From a checkpoint of a small transformer trained on Wikipedia: vocabulary 9770, 49.4M parameters.
Each number is 128 + 24 x the weight over its row's rms, rounded and kept within 0 to 255. Layers, rows and columns count from 0. The size above them is the row's rms in percent of the matrix's.

# layer 10 MLP up, 1536x512, rms 0.0417, rows 165-182, columns 0-127
size [104 106  91 104  90  96 110 102 104 105  94 102 112 105  86 107  96  98]
[[172 141 118 131 138 125 136 143 128 141 152 146 140 154  80 130 115 119 148  95 138 107 106 131 103 135 100 131 111  97 119 165  89  76 144  96 124 123 143 147  97 169 175 156 149 109 154 168 189 124 155 112 112 131 114 123 121 129 124 139 130 175 102 117 158 118 134 113  70 100 138 100 101 125 129 163 146 128 118 141 129 144 137 130 115 164 107  62 119 143 145 129 132 119  76 141  88  66 102 128 137 117 128 142 124 124 123 117 173 133 162 154  96 128 135 122 141 138 125 107 133 125 106 118 113 141 109 103]
 [108 129 108 120 169 129 149  93 161 157 141 129 135 181 154 102 119 141 151 137 147 198 121 143  94 114  99 112 112 143 116  94 121 149 125 118 118 127  96 133 104 110 116 136 114 147 137 129 180 151 122  99 118 135  84 148 120 147 145 128 107 120 127 121 123 115  92 146 151 161 121 130 151 156  58 153 142 169  78 133 153 119  98 104 143 134 118 109 137 125  52 134  87 143 109 163  98 110 104 132 103 129  97 161 104  91 109 140 133  84 135 127 155 134 147 125 113 123 153 112 136 153 129 132 109  91 185  92]
 [117 132 125 120 125 170 116 110  91 148 115 123 159 113  99 141 132 146  69 126 133 105 139 123 138 127 116  97 121 126 141  98 152 132 131 131 128 117 153 134 144 113 118 135 117 156 112 123 143  62 113 143 139 147  90  86  92 128 105 106  92 105 154 137  96 150 111 156 115 154 142 103 150 138 125 103 129 134 147 123 143 147 122 131 119 124 151 136 129 151 111  97 147 121  89 143 152 135 103 132 133 143 118 128 131  86 123 159 154 166 119 126 150 188 144 143 127 126 172 150 170 123 112 173 162 168 132 139]
 [132 117 109  97 116 165 139 146 124 105 104 133  95  98 114 161 107 114 138 135 132  99 128 137  79 139 147  98 115 118 166 122 177 107 203  90 156 153 107 164  76 100 126 101 160 148 152 112 105 116 106 111  78 130 157 163 136 125 143 117 141 110 101 129  99 169 163 160 141 122 118  87 136 157 147 138  86 140 136 126 120  88 175 171 184 145 164 101 111 139 130 107 142 155  82 126 158 147 167 131 147 127 106 127 113 141 143 149 131 147 135 120 150 144 128  99 128 146 100  83 135 134 124 141  81  84 143 147]
 [108  86 116 115 141 123 100 162 129 136 135 118 105 128 146 103 166 142 139 100 147  88  88 167 153  89  95 170 159 168 103 120 178 132 162 114 136 119  82  92  85 141 144 114 144  91 112 133 115 175 142 125 102 100  89 131 124 143 140 155 109 184 130 111 123 159 135 114 117 143 107 172 150 183 145 108 154 134 125 126 142 117 135 118  99 163  63 112 143 128 146 180 156  87 146 156 126  95 125 139 146 148 152 107 139  98  98 104 112 157 139 124 115 112 147 136 108 120 184  98  97 168 103 114 151 111 130 123]
 [111 152 140 143 111 127 165 123 114 138 122 123 129 144 105 123 103 156 132  90  92 113 128 134 145 143 143 111 137 150 157 108 105 111 102 127 178 115  92 175 161 155 132  57 147 136 126  89 190 141 143 107 114 114 140 141 154 136 149 142 117 115 142 120  96 122 125 134 141 123 141 111 120 134 165 130 116 120  97 108 121  89 105 115 152 144 165 138  99 124 131 121 138 163 121  80 112 115 167 113 116 122 139 126 104 146 136 126 111 160 144 140 130 181 119 133 111 104 128  90 139  96 162 155 131 103 151 138]
 [119 160 126 138 137 151 180  99 119 107 168  97 137 119 135 124 130 166 141 179 150 111 151 128 137 141 146 124 131  98  83 143 121 123 140 144 155 122 106 149 135 190  99 130 110 180 144 121 142 111 130  70 163 116  96 119 131 169 134 125  95 177 117 134 120 116 143 120 139 146 114 133  73 152 144  99 126 121 147 132  76 171  90 162 108 159 123 139  84 149 149 181 154 115 146 152 142  92 151 131 101 115  91 137 138 105 115  85 120 117 138 114 143 138 149 149 128 149 131 130 114 122 165 162 112 137 171 157]
 [125 141 127 137 139 111 159 140 113 133 140 145 115 146 115 161 119 155 143 128 130 129 134 163 153 109 110 146 165 100 143 144 119 138 146 145 188 154 153 114  96 136 141 158 132 133 139 109 143 139  82  87 119  95  82 125 130  82 146  88 122 144 121 159 126 147 145 127 151  66 106 120 121 124 150 117  82 125  78 151 178 157 121 126 101 119  91 124  94 125 130 147  97 166 121 106 140  76  95 109  83 127  59 119 130 135 115 133 115 139 119 116 131 123  89 132  93 149 105 123 121 131 137 141 114 158 100 136]
 [109 131 162 127 105 143 103 149 142 147 138 134 133 148 141 102 130 127 169 131 132  91 146 170 139 143 124 159 118 240 149 154  76 164  87 118 140 143 101 122 134 133 103 113 154 131 112 116 178 132 116 136 124 115 174 152 160  89  99  90  85 104 139 123 112 115 156 147 140 202 126 121 137 112 125  94 130 125 112 135 143 102 165 106 123 144  87  81 114 136 133 121 114 139 115 138 126 132 134 108 110 121 129 144  64 110 112 194 150 149 111 136 110 101 135 138 146 153 151 114 135 152 128 117 119 167 140  99]
 [ 86 156  96 181 108 147 119 146 146 118  99 157 151 110 130  65 137 152 121 100 137 136 104 122 113 121  88 162 135 136 124 108 122 107 168 179 158 113 157  90 106 142 139  81 120 167 135 114 124 112 135 131 101 151  98  76 109  93 106 118  98 102  96 135 136 123 143 117 154 153 113 119 152 129 143 140 113  55 111 118 106 169 132 149 127 125 142 104  61 148 174 113 139 140 148 116 155 149 134  94 146 144 112 138 138 130 101 169  94 125  72 132  96 125 165 152 124 130 149 124 162 132 151 188 117 111 162 148]
 [110 136 138 157 122 164 129 107 155 132 165 182 109 152 162 152 132 103 107 154 103  79 115 154 151 102 120 112 135 129 101 168 155 139 136 113 144 150 172  97 158 116 109 146 133 144 143  90 158 117 123 156 123 171  78 138 140 103 170 121 126 142 153 145 165  75 104 116 161 116 107  92 113 127 138 144 129 129 125 143  93  73 119 112 116 115 122 149  98 149 144 163 155 110 144 122 124 131 124 144 148 122  65 113 119 127  97 123 114 156 125 128 130 127 128 115 147 119 112 156 132  88 140 102  99  99  98 172]
 [110  90 129 131 163 127 122 132 156 132 135 129 155 107 183 140 122 121 152 154 158 123  88 136  73 122 120  76 124 139 106 106  97 129 135 141 132 145 116 187 140 130 140 131 139 155 137 118 130 104 151 104 136 111 114 140 106 127 157 124 157 130  88 145 139 157  92 127  85 135 120 136 131 128  97 125 108 124  66 100 155 144 137 120 145 124 120 141 123  94 117 168 134 171 129 175 130  99 151 142 113 150  81 108 156 130 133  97 140  89 139 138 103 155 129 177 140 110 105  55 145 106 163  96 113 103  96  83]
 [116 157 137 127 147  90 123 127 129 161 122 155 141 154 120 127 103 141 154 140 111 141 122  83 119 118 117 109 187  59 113 125 126 141  87 112 147 152 161 107 114 116  92 105 104 115 137 118 139 112  81 122 126 161  89 114  95 141 145 150  96 152 125 131 136 114 159 103 140 145 118 108 149 123 162 149 113 119 130 135  97 143 129 120 123 155 112 156 109 141 112 135 106  96 141 101 155 149 140 143 123  88 147 107 167  82 160 106 152 134 170 117 144 129 118 128 132  91 120 142 134 156 119 135 112 105 129 110]
 [117 147 119 125 203 138 152 153  70 146 181 157 127 119 127 112 116 163 129 121 127 111 117 136  94 132 136 114 153 134 114 108 176 110 153 129 175 144 127 153 126 143 105 153 129 108 131 156 137  89 116 101 134  94 136 121 129  82 141 104 136 126 127 128 120  70 135 175 121  85 155 124  94 147 100 134 115 109 181 177  99 122 113 113 115 106 137 127 134 139 136 148 147 151 116 122 147 118 143 120 129 119 106 167 123 101 140 132 104 171 150 131 187 121 161 146  84 136  98  98  93 143 114 110 121 152 139 151]
 [176 153 145 170 146  95 156 129  81 155 119 175 148 115  94  79 156 160 102 102 137 105 113 116 115  85 100 131 153 129 106 135  99 146 109 146 114 109 131 146 109 107 142 113 127 126 148 104 138 161  77 148 183 122 119 106  91 141  93 145 109 123 154 158 102 110 114 106 103 132 135 130 178 141 114 137 113 119 136 146 162 136 104 112 135 132 119  99  85 167 144 109 116 147 167 202 104 134 116  82  94 120 138 115 124 109 146 143 127 171 120 119  94 160 103 113 125 128 135 120 129 134 157 129 191 149 169 141]
 [137  60  98  95 120 159 116 143 115 110 136 106 186 135 120 151 126  85 125 101 136 177 129  82  83  92 107 136 190 148 120 157 139 133 123 142 115 133  94 129 143 164 142 126 127 137 136 141 126 109 116 122 177 138  80 113  92 105 152 135 126 163 141 121 102 132  97  46 155 126 172 144 104 102 125 105 141 101 136 120 139 125 140 117 127 111 115 112 106 137 141 164  93  94 155 130 131 149 142  96 110 135 151 113 133 102 112 113 120  97 128 111  98 114 141 150 136 129 144  99 155 148 139 111 131 143 139 203]
 [107  99 127 107 125 149  92 160 130 126 115 116 119 104  99  99 122  81  93 170 137 121 142 141  96 136 132 121 100 143 102 137 141 128 135 152 169 118 109 131 129 103 150 144 131 144 154 120 147 115 123 104 113 133  95 138 143 141 162 138 121 194 162 137 131 128  95 119 162 130 123 196 111 161 126  86 126 115 119 129 136 128 106 105 181 131 148  97 161 120 128  98  82 115 124 166 164 114 123 115 149 101 138  91 150 124 111 173 111 108 102 165 137 108 123 119 108 120 160  91 150  97 121 115 132  97 163 117]
 [135 136 117 114 145 146 101 140 153 113  78  93 140 117 124 132 149 121 153 166 102 124 119  98 119 129 102 121 104 136 140 195 130 129 125 166  99 116 108 129 125 137 135 178  89 147 103  86 148 137 134 157 134 125  98  89 124 109 137 133 148 129 103 125 111 145 100 143 125 121 130 114 163 119 109 128 130 137 146 128 134 134  85 116 199 102 108 159 149 142 138 109 139 143 166 136 129 163 156 124 152 119  61 148 121 115  71  99 107 128 147 156 110 124 106 127 214 150 140 122 112 133 159  87  97  98 154 165]]
# layer 10 MLP down (transposed), 1536x512, rms 0.0377, rows 165-182, columns 0-127
size [106 104  95 103  95  98 110 103 103 104  96 104 111 104  90 104  97 100]
[[158 150 109 140 163 132  73 108  90 166  99 117 142 109 156  94 131 155 166 111 146  96 122 112 102 108 104 126 180 143 145 137 141 140  87 121 121 148  93 118 118  96 130 118 102 121 101 177 159  92 130 116 124 131 109  95 107 135 123 165 111 117 123 150 148 131 138  86  92 129 109 141 144 103 147 152 104 128 123 109 131 110  82  79 175 120 139 154 129 135 122 129 112 136  76  63 121 141 131 127 176 156 111 107 104 106 109 127 115 195 128 125 102 120 128 135 173 113 136 144 145 114 124 121  83 112 135 146]
 [113 158 160 114 108 177 111 101 153 113 134  65 161 116 116 155 130 141 151 117 118  83 103  78 160 127 121 114 182 122 125 121 165  98 102 128 118 107 169 112 167 153 125 106 147 135 132  93  95 100 133 117 144 129 149 112 134  98 130 143 161  87 118 128 123 106 126 121 133 131 164 147 157 150  90  92 138 175 113 127 123 159 125 129 156  89  88 146 152 104 134 107 113 124 130 163 135 128 140 151 129 117 159 141 150 146 113 142 137 140 123 181 146 128 114 140 117 157  86 141 137 170 135  98 167 115 107 158]
 [ 98 116 115 109 102 131  93 155 128 144  87 158 131 124 141 153 155  99 140 132 109 159 131 162 127 130 112 215 148 142 110 149 102 128 130 163 129  98  94 130 139 129 116 132 118 115 119 154 130 136 149 150  88 115 150 126 165 118 133 136 131 152 126 130 158  94 125  93  73 106 111 147 123  93 152 123  78 120 127 129  91 155 127 112 169 135 105 134 208  94 177 158 118 127 139 140 116 127 134 139 122 100 125 113 166 115  94 132 126 103 125 131  79  92  87 139 135 113 161 146 127 106 176 139  98 100 114 103]
 [182 132 104 131 113 132  91 107 124 136 169 129 148 151  85 127 144  47 107 130 172 161  30  89 122 110 144 104  96 106 152 147 119 139 117 131 111 137 175 131 104 153 141 151 106 109 111 147 149 136  38 114  88 100 131 120 129  94  94 164 109 128 118 115 118 124 104 112 155 123 131 133 137 139 128 124 127 151 173 127 124 107  98 138 100 153 100 144 157 118 113 127 136 117 146 100 114 102 140 129 137 118 147 152  90 112  71 111 117 100 150 130 122  88 173 139 170 126 138 143 116 137 165 119 172 132 136 102]
 [133 163 142 110 110 126 126 157 106  94 130 122 120 123  92 131 123  99 126 110 112 158  89  89 153 170 115 114  73 157 146 134 138 127  82 112 133 132 120 168 159 105 150 127 108 139 129 130  96 102  88 102 157  79 121 145 112  71 121 157 116  98  99  88 143 151 100 129 118 134 122 126 151 125 186 152 125 121 123 151 130 123 153  83 145 144 113 109 111  80 102 129 107  71 126  92 139 131 116 181 167 129 143 134 127 135 110 145 122 162 118 106 163 117 117 109 144 124 136 139 101 134 137 118 123 121 118 118]
 [152 139 147 131 124  87 110 183 150 116  48  97 153 140  79 145 119 130 112 162 160 153 125 127  84 180 108 165 169 144 151 132 125 123 143 137 103 112 145 108 131 182 166 123 140 131 124 156 132 155 125 158 103 148 112 136 137 126  89 142 129 154 112 128 102 128  84  91  92 133 144 143 137 135 130 112 148 127 113 132 146 111 129 127 121 156 130 118 109 150 138 151 102 145  90 184 112 134 120 117 123 129 184 144 133 133  98 128  87 176 113 102 111 110 126  88 106 115 128 155 117 161 125 160 151 150  99 153]
 [119 144 152  89 125 131 133 124 137 183 154 138 144 128 147 136 118 135 106 152 112 105 137 108 139 139 139 138 101 134 133 131 111 123 135 115 151 138 102 141 148 117 110 103 121 124 112 147 117 146 108 123 161 158 114 104 117 132 137 144  87 150 119 132 121 143 122 121 136 127  87 158 100 167 166 101 155 120 155 150  94 172 102 135 142 115  96 143 138 104 137 119 128 138 138 149 144 136 118 140 150 150 161 119 117 109 163 131 155 106 157  91 160 113 103 154 110 117 122  95 128 138  96 106 142 124  97 109]
 [122 134  86 151 117 121 145 146 104 168 186 109 157 114 130 168 100  96 109 111 117 139 116 101 130 133 131  97  93 114 132 120 155 121 125 172 131 117 112 146 127 158 138 130 122 125 138 140 104 139 146 139 149 148 113 143 166 140  99 126  78 141 143 123 110 111  90 153 150 156 140 151 163 157  97 156 179 134 107  64 134 117 122 131 143 168 146 140 139 146 123 100 129 161 116 140 139 137 110 133 127 160 143 116 105 115 124 131 145 105 124 152 126 138 138 140 156 134 157 153 113 119  97 149 183 132 197 126]
 [ 96 129 125 134 143 135 159 152 118  79  98 148 126 128 104 133 114 133 150 124 116 130  92 160 126 179 127 116 104 128  96 157 164 143 127 125 135 121 163 136  80 111  92 141  82 156 118 117 113 139  96 112 160 137  70 141 144 138 111 120 115 127 100 125 128 134 129  94 118 101 158 111 138 125  92 129 141 168 119 125 136 122 160  86 150 146 125 163  76 119 138 125 163 124  97 109 117 145 114 117 152 135  98 159 132 122 123 190 127  91 121 146  90 171 101 143 133 103 116 131 126 144 101 165 163 111 109 118]
 [136 136 117 123 119 127 140 161 143 134 148 100 111 144 111 143 119 147 157 122 144 111 157 116 133   7  99 112 116 139 141 127 114 124  99 106 156 133 111 127 129 100 143 126 136 119 127 120 154 100 122 128 130 134 129 168 135 131 123 143 131 126  91 179 112 103 136 125 121 139 128  99 129 168 130 136 119 131 123  83 139 139 115 145 124 167 106 123 112 126 126 170 148 111 153 133 124 103 120 140 116 141  46 112 148 134 152 138 134 130 134 135 115  86  89 107 136 117 135 121 138  98  91 125   0 148 126 125]
 [165 159  77 105 149 111 164 108  97  79 151  58  88 131 127 113 127 132 100 146 136 158 160 144 161 134 143 145 110 107 118 117 128 154 109  96 163  80 134 131 121 140 101 147 141 123  71  99 152 125 159  89 119 140 145 169 125 200 111 130 118 106 131 101  89 137 168 161 108 125 121 124 145 131 151 162 136  63 105  99 148 146 149 152 138 110 120 100 146 130 126 113 139 128 110 113 139 145 142 110 112 149 125 125 145  95 144 131 141 131 122 140 110 118 150 122  64 111 128 102 147 134 112  93 113 153 126  88]
 [137  97 126 121 144 122 110 141 122 146 107  97 160 106  91 132 133 144 113 173 127 142 114 159 124 125 134 106 124  89  92 122 130 104 133 174 165 138 192 159 112 121 162 109 135 132 115 138 122 168 128 122 137 144 153 127 172 119 111 127 135  74 116 123 125 134  94 183 158  74 152 128 107 128 105 118 114 152 132 134 133 128  98 120  77 137  77 150 149 114 123 169 151 104 113 167 163 130 148 110  98 111 156 115 177 147 146 120 117  87 148 134 119 166 132  96 164 141 177 115 182 106  94 130 201 118 109 115]
 [104 129 169 151 152 144 131 103 153 114 178 145 100 155 125 118 112 106 137 122 188 102 156 150 129 110 145 131 130 121  68 120 151 119 105 146 190 135 118 124 131  89 154 153 155 130 124 123 134 114 126 122  87 118  89 146 130 127 151 106 126 162 145 154  91 129 117 157 156 147 111 114 131 103 127 128 121 146 151 127 121 120 105 103 103  99 128 122 116 145 128  94  95 120 156 121 148 127 123 162 136 108 203 156  86 119 125 126 139  94  92 129 132 165 141 149 172 162 118 111 187 132  85 107 137 161 118 155]
 [134 139 122 136 107 114 154 122 116 110 106 135 135 124 115  98 121  95 156 152 103 128  95 149 120  93  85 110  98 119 138 128 175 106 140 150 135 113 105 147 112 153 148 106  80  95 135  91  88 100 119 181 167  84 126 112 118 153 125 133 153 152 126 119 126 119 120 107 153 137 129 137 140 121 133 133  93 177  96  91 125  98  98  88 118 142 152 119  96 105 162 109 102  83 116 122 122  88 168  96 105 109 129 159 119 163 123 106 136 144 159 172 105  88  98 136 116 133 123 155 123 104  80 135 132 107 131 112]
 [ 81 114 121 121 109 183 118 123 119 133  99 128 150 125 157 125 113  76 112 152  82 136 223 152 141 159 172 106 118  74 113 101 138 117 175 149 142 115 149 155 105 139 105 129 157  84 130 104 135  65 137  95  68 133 127 129 170 140 158 157 142 121 127 127 157 124 149 122 146 127 116 111  97 117 162 130 153 126 134 101 116  94 144 137 127 102 132 147 140  92 100 112 141 135  96  98 131 124 125 188 143 135 115 126 171 168 115 107 143 121 106 124 186 108 138 134 117 127 109 115 120 149 125 109 151 104 149 115]
 [158 116 114 111 146  86 137 146 109  91 152 181 131 152 144 155  84 135 102 140 111 131 142 113 124 115 129 116 134 127 150 100 171 156 141 150 151 143 161 137 126 121 112 170 120  71 139 152 122 100 167 121 118 151 157 132 132 111 134 165  96 136  94 161 127 123 118 178 140 123 102 129 133 134 155 115 135  82 187 140 104 115 155  79 124 131 122 115  94 133 128  89  96  90 153 136 134  79 201 134 127 137  92 114  99 115  90  85 131 201 117  84 161 104 119 140 105  79  71 132 147 156 135 112  50 123 129 139]
 [134 129 123 142 149 130 141 138 140 157 106 117 108 115 137 145 124 134 126 111 104 181  89 103 112 192 143 124 147 107 143 126 106 120 119 104 100 120 151 162 130 140 117 122 131 136 145 142 121 112 161 157 150 144 130  98 114 114 115 136 132 134 110 113 134 123 135 149  76 133 110 106  84 140 160 135 122  75 138 180 115  78  85 145 103 107 118 180 127  95  82 109 132  99 129  91 138 119 104 152 125 158 184 156  80 127 133 118 143 131 112 113 129 118 132 130 156 135 128 135 118 115 126 121 253 117 123 155]
 [138 125 100 132 159  76 135 124 153 107 130 126  76 119  97  84 117 128 137 102 148 139 103 109  89 159 140 117 149 111  94 115 125 132 108 135 141 132 157 138 113 110 105 136 121  89 139 113 112  94 136 164 137  98 125 112 121 113 143 125 136 132 116 111 138 148 139 122 127 121 169 150 120 115  99 124 156 134 127 146 124 109 167 161 103 154 150 108 107 151 125 171  90 104 110  90 109 120 111 112 131 109 169 172 102 152 113 139 141  93 137 164 156 147 127 136 127  90 173 123 146 133 105 128 168 129  72  64]]
# layer 10 MLP gate, 1536x512, rms 0.0391, rows 166-183, columns 0-127
size [107  93 103  94  98 103 103 106 101  98 105 106 104  90 104  97  99 102]
[[111 163 128 127 138 141 114 110 125 132 124 146 147 125 174 131 115 110 142 135 127 142 149 134 103 104 110 138 142 144 128 180 118 140 121 127 116 161  92 123 153 139 145 109  89 111 108 137 114 112 134 109 138 129 123 136 111 132 115 110 108 173  60 154 112 116 115 100 117 157 149 124 136 125 129 151 181 130 136 142 163 119 125  88 139 125 128 147  76 179 122 156  90 111 128 115 152 126 139 139 149 118  68 157 128 113 130 179 103 114  90 113 131 161 159 149 107 120 131 168 119 112  99 105  87 134 120 109]
 [138 165 125 129 164 118 137 101 179  96  95 183 113 148 148 124 113 122 139 151 100 138 139 113 182 134 127  89 121 172 121 126 121 131 103 103 112 134 114 116 137 130 159 153 127 151  83 133 152 132 124 108 106 167 106 135  97 101 101 133  72 132 124 134 118 149 124 136 110 135 145 118 125 133 146 128 171  78 135 117 109  91 133 117 125 206 160 115 106 100  97 157 124 111 146 111 133 162 162 172 125 108 103 123 142 147 137  85 144 130 135 124 191 165 137 191 152 129 108 127  84 127 126 126 108 118 112 122]
 [102 125  90 170  78 113 116 161  74 132 118 129 134 128 118 134 115 121 154 110 108 159 135  73 114 122 159 164 150 110 145 146 111 108 118 135 146 126 133  89  87 108 142 126 151 159 167 101 110 144 125 150  98 103 103 148 133 142  90 123 143 113 124 128 154 122 112 166 147  98 142 106 105 142 161 119 127  74 125 122 158 145 150 120 140 159 144 105 142 148 152 158  96 133  89 172 140 138  87 170 120 129 115 146 112 163 121  94 122 109 161 160 120 120 125 136 120 134 126  98  97 137  94 127  99 130  92 125]
 [144 143 197  97 153  75 112 138 113 156 117 123 128 125 128 141 103 132 145 141 185  88 110 129 143 104 149 106 143 135  87 159 126 128  88 122 140 107 127 144 123  95 113 128 133  91 130 133 124 140 137 115 113 103 162 132 152 118 108 161 146 136 145 136 102 121 104  98 154 116 162 114 150  71 134 150 155 132 141 145  82 120 104 115 136  83 120 142 214 147 151  97 152 137 105 146 119 106 118 135 145 134 112 142 121 143 147 128 159 123 102 104  95 142 109 114 119 117 125  95 121 162 138 154 124 178 161  99]
 [121 146  98 111 127 110 112 109 135 111 181 118 116 157 104 120 125 118 157 179 127 120 148 126 130 153 133 131  62 118 126 132  95 121  97 119 151  85 159 151 112 107 126 146 100 127 119 141 151 128 128 122 103 134 120 103 123 134 152  72 101 123 135  96  92 130  85 148 167  99 145 134  94 139 133 119 107 104 137 118 110 140 154 114 132 114  76  91  96  66 155 126 120 116 150 143 114 115 101 159 139 184 143 140 179 127 139  91 142 105  68 152 162 193 106 145 111 116 117  96 131 108 164  94  99 122 132 141]
 [122 130 165 112  91 174 129 117 107 131 123  94  99 138 145 146 128 119 153 158 144 129 148 131 112 125 150 131  94 126 140 139 142 105 110 119 157 163 140 143 128 176  96 142 143 112 105 128 120 116 163 161 101 109 115 147 120 134 110 112 129 129 102 122 181 129 144 120 142  97  75 129 137 137 152 106 125 121 120 183 141  97 122 119  96 144 140 123 110 142 120 105 134 107 163 145 114 145 153 140 145 143 107 166 120  83 141 100  69 151 115 116 133 149  65 165 133 159 146 123  87  99 159 153  59 138  88 164]
 [129  98 158 132 107 173 131 104 108 145 116 124 155 153 178 130 129  94 146 102 125 102 121 167 121 101 163 135 140 118 137 153 147 122  98 141 155 115  97 169 125 139 129  88 126 112 124 108  98 129 154 120 147 100 149 119  94 113 120 105 105  90 104 142 176 102 132 139  75  66 136 158 140 103  78  99 118  96 130 104 132  82 142 131 146 128 145 122 123 115 149 103  87 124  92 160 142 149 116 145 166 170  95  88 104 133 109 179 129 108 151 181 122 108  72 154 146 149 117 115 113 108 105  93  99 111 104 138]
 [130 136 134 146 125 115 147 115 126 145 110 139 119 134 151 107 149 133 124  70 112  99 163 157  91 145 134 143  99 173 116 146 129 128 126  85 198 127 120 167 140 122  76 117 120 122 146 122 128 105 145 152 113 117 117 139 116 113  84 145 139 111  89 134 113 110 120 118 110 121 128  97 164 129 122  58 173 147 118 144 142  94 140 103 159 173 133 126 129 141  88  77 122 114  94 135 105 174 140 138 122 119 126 123 112 153 124 130  89 128 141 108 147 155 191 101 102 154 130 100 108  93 107 141 115 126 138 153]
 [173 121 122 144  94 116 121 127 139 112 114 132 155  98 136 134 142 121 101 142 103  95 156 140 125 135 157 154 122 144 159 110 124  86  62 145 127 128 114 107 162 108 141 101 102 162 115 140 182 144 120 148 115  86 164 146 157 142 122  66 124 184 154 130 144 137 142 129 122  68 142 124 116 153 133 121 159 149 136 150 119  88 108 119 139 112 117 104 145 125  83 131  96 131 153  90 170 149 164 114  88 113 151 124 125 158 121 110 131 146 107 139 132  96 105  56 162 111 138 125 102 127 143 111 134 155 120 129]
 [ 93  95 134 147 177 128 175 123 100 104 138 121 112 129 125 175 146 122 102 115 113 149 111 127 109 144 129 128 112 169 117 150 163 147 159 119 109 132 104 106 121 112 134 100 133 138 128 116 105 146 117 127 159  83 136 135 109 122 169  90 127 134 135 158 124  80 107 156 124  98 114 107 153 128 113 122 105 130 112 169 166 125 146 107 131 180 118 119 139 126 158 105 147 131  85 104 142 141 103 139 160 112 107 143 159 115 182 158 155 167 119 136 133 131 138 155 149 136 123 158 162  73 107 198 103 155 119 125]
 [149 122 176 159 130 127  95 104 117 121 109 104  88 157  79 115 169 124 116 112 122 136 140 175 107 127 165 116 161  68 123  98 109 106 135 143 130 164 114 129 125 117 125  93 138  94 144 125 147 133 112 104 149 144 113 119 122 131 142 123 186 156 129 158 108  89 104 127 157 118 107  93  78 150 156 150 107 102 125 156 175 103 113 113 116 112 111 119 152 134 104 131 119 140 121 138 136 185 139 139 102  89  79 147 126 125 118 123 156  93 128 167 107 153 106 145 163 150 111  90 143 137 118 139  84 156 110 135]
 [138 160 114 128 148 160 130 105  98 174 134 120 121 118 154 176 124 140 104  87 123 148 138 128 109 136 141 143 174 149 128 153 123 132 141 178 133 148 129 147 123 146 147 143 141 115 124 152  95 157 152 107 159 165 133  93 109 111 151 136 141 156 129 131 176  82 125 150 114  97 112  85 124 124 129  83 150 154 133 143 148 126 144  91  92 160 149 135 119 106 137 110 117 114 114 136 114 121 149 110 170 152  97 104 143 135 113 136 110 142 114 161 132 134 143 123  92 140 118  84  84 135 146 134 111 140 111 134]
 [113 107 111 129 142 130 125 153 116 125 138 145  83 171 152 118 109 146 120 151 145  96 129 108 117 118 163 124 120 163  99 128 137  82 125  90 135  93 132 129  97 153 153 176 141  98 130 132 146 151 149 117 106 117 125 145 123 105 150  94 142 164 150 141 127  97 129 160 136 105 127  73 106 110 160 135 137  69 123 120 130 109 111 139 127 106 143 189 154 134  97 110 134 152 141 148 149 141 135 119 143 119 110 113 122  86  91 120 157 116  96 108 140 145 135 117 142 121  93 123 150 126 119 144 118 148 121 140]
 [161 158 134  86 151 150 135 158 139 148 121 138 155  87 166 113  99 142 146 137 169 138  80 144 138 122 131 103  95 107 132 101 116 120 119 156 144 149  85 130 127 136 134 170 105 117 125 103 148 103  96  90 123 145 118 119 113  69 153 125 115 119 197 143 152 159 119 118  85 127 111 167 166  95 142 162 121 152 133 117 122 143  86 106 113 102 157 127 171 130 149  89 170 116 119 101  95 152 119 154  97 141 119 138 136 143 163 130 117 149 140 132 142 142 146 140 126 159 154 156 115  62 131 126 118 141 147 101]
 [ 95 117 170 189 131 123 112 118 141 136 138 128 125 141 161 109 139 159 117 162 132  78 126 162 106 148 148  78 162 149 149 145 113 127 110 146 139 125 148 129 115 110 128 130 154 118 119 159 160  95 117 104 115 115 141 157 137 153 119 113 100 127 130 161 141  73 136 148 141 141 125 158 159 148 108 136 150 100 113 115 141 146 121 117 131 154 160  89  94 196 113 132  96 117 145 126 142 122 148 121 136  81 103 105 147 149 120 108  95 167 109 126 121 136  80 151 126 127 127 111 134 168 118 116 102 135 111 114]
 [129 130 136 123 117 169 143 106 122 147 140 127 122 127 103  97 113 137 120 107 129 123 128 139 124 129 126 143 115 131  88 127 116 136 114 112 151 137  86  87 111 162 124 102 137 116 145 140 121 155 120 190 135 109 117  79 156  83 125 115 115 124 131 133  69 129 137 169 123 132 112  92 167 122 130  79 117  96  77 120 147  72 136 141 166 139 144 149 139  82  94 120 127 122 122 117 155 138 136 108 148 121 171 121 140  89 124 138 146 155 122 145 114 131 149 112 133 105 124 150 160 141 153 116 143 151 159  91]
 [168 104 130 171  95  99 141 144  98 117  93 141 104 115 116 106 153 141 154 120 151  72 138 159 142 108 115 157 116 152 116 148 122 133 149 163 137 154 119 162 126  92 101 124 153 133 127 168 121 107  81 128 152 126 113 123  93 165 138 109 141 121 123 122 153 148 124  97 134 119 154 112 183 148 106 114  91 155  85 139 129 144 103 132 130 115 131 109 129 117 134 108 109 133 157 145 178 143 136 131 140 140  92 139 114 155 153  97 101  92  68 171 104 128 118  97 110 140 164 146 101 101  94 153  90 138  71 149]
 [186 147 122 102 119 168 130 131  84 132 156 126 177 120 172 169 107 108 132 106  75  80 141 121 114 120 175 161 139 154 130 165 129 119 122 117 122 123 105 145 170 141 177 146 121 128 178 141 160 148 154 130 113 128 124 120  57  96 140 124 135 151 116 137 102 119 101 137 107  86 117 101  87 132 140 162 141  80 160  94 161 127  96 100  83 169 167 126 139 110 136 106 164 121 149 187 136 149 123 130 104 110 146 152 127 136 108 123 168 106 130 131 128 158 133 120 106 155 148 119 174 151  98 136 117 134 135 168]]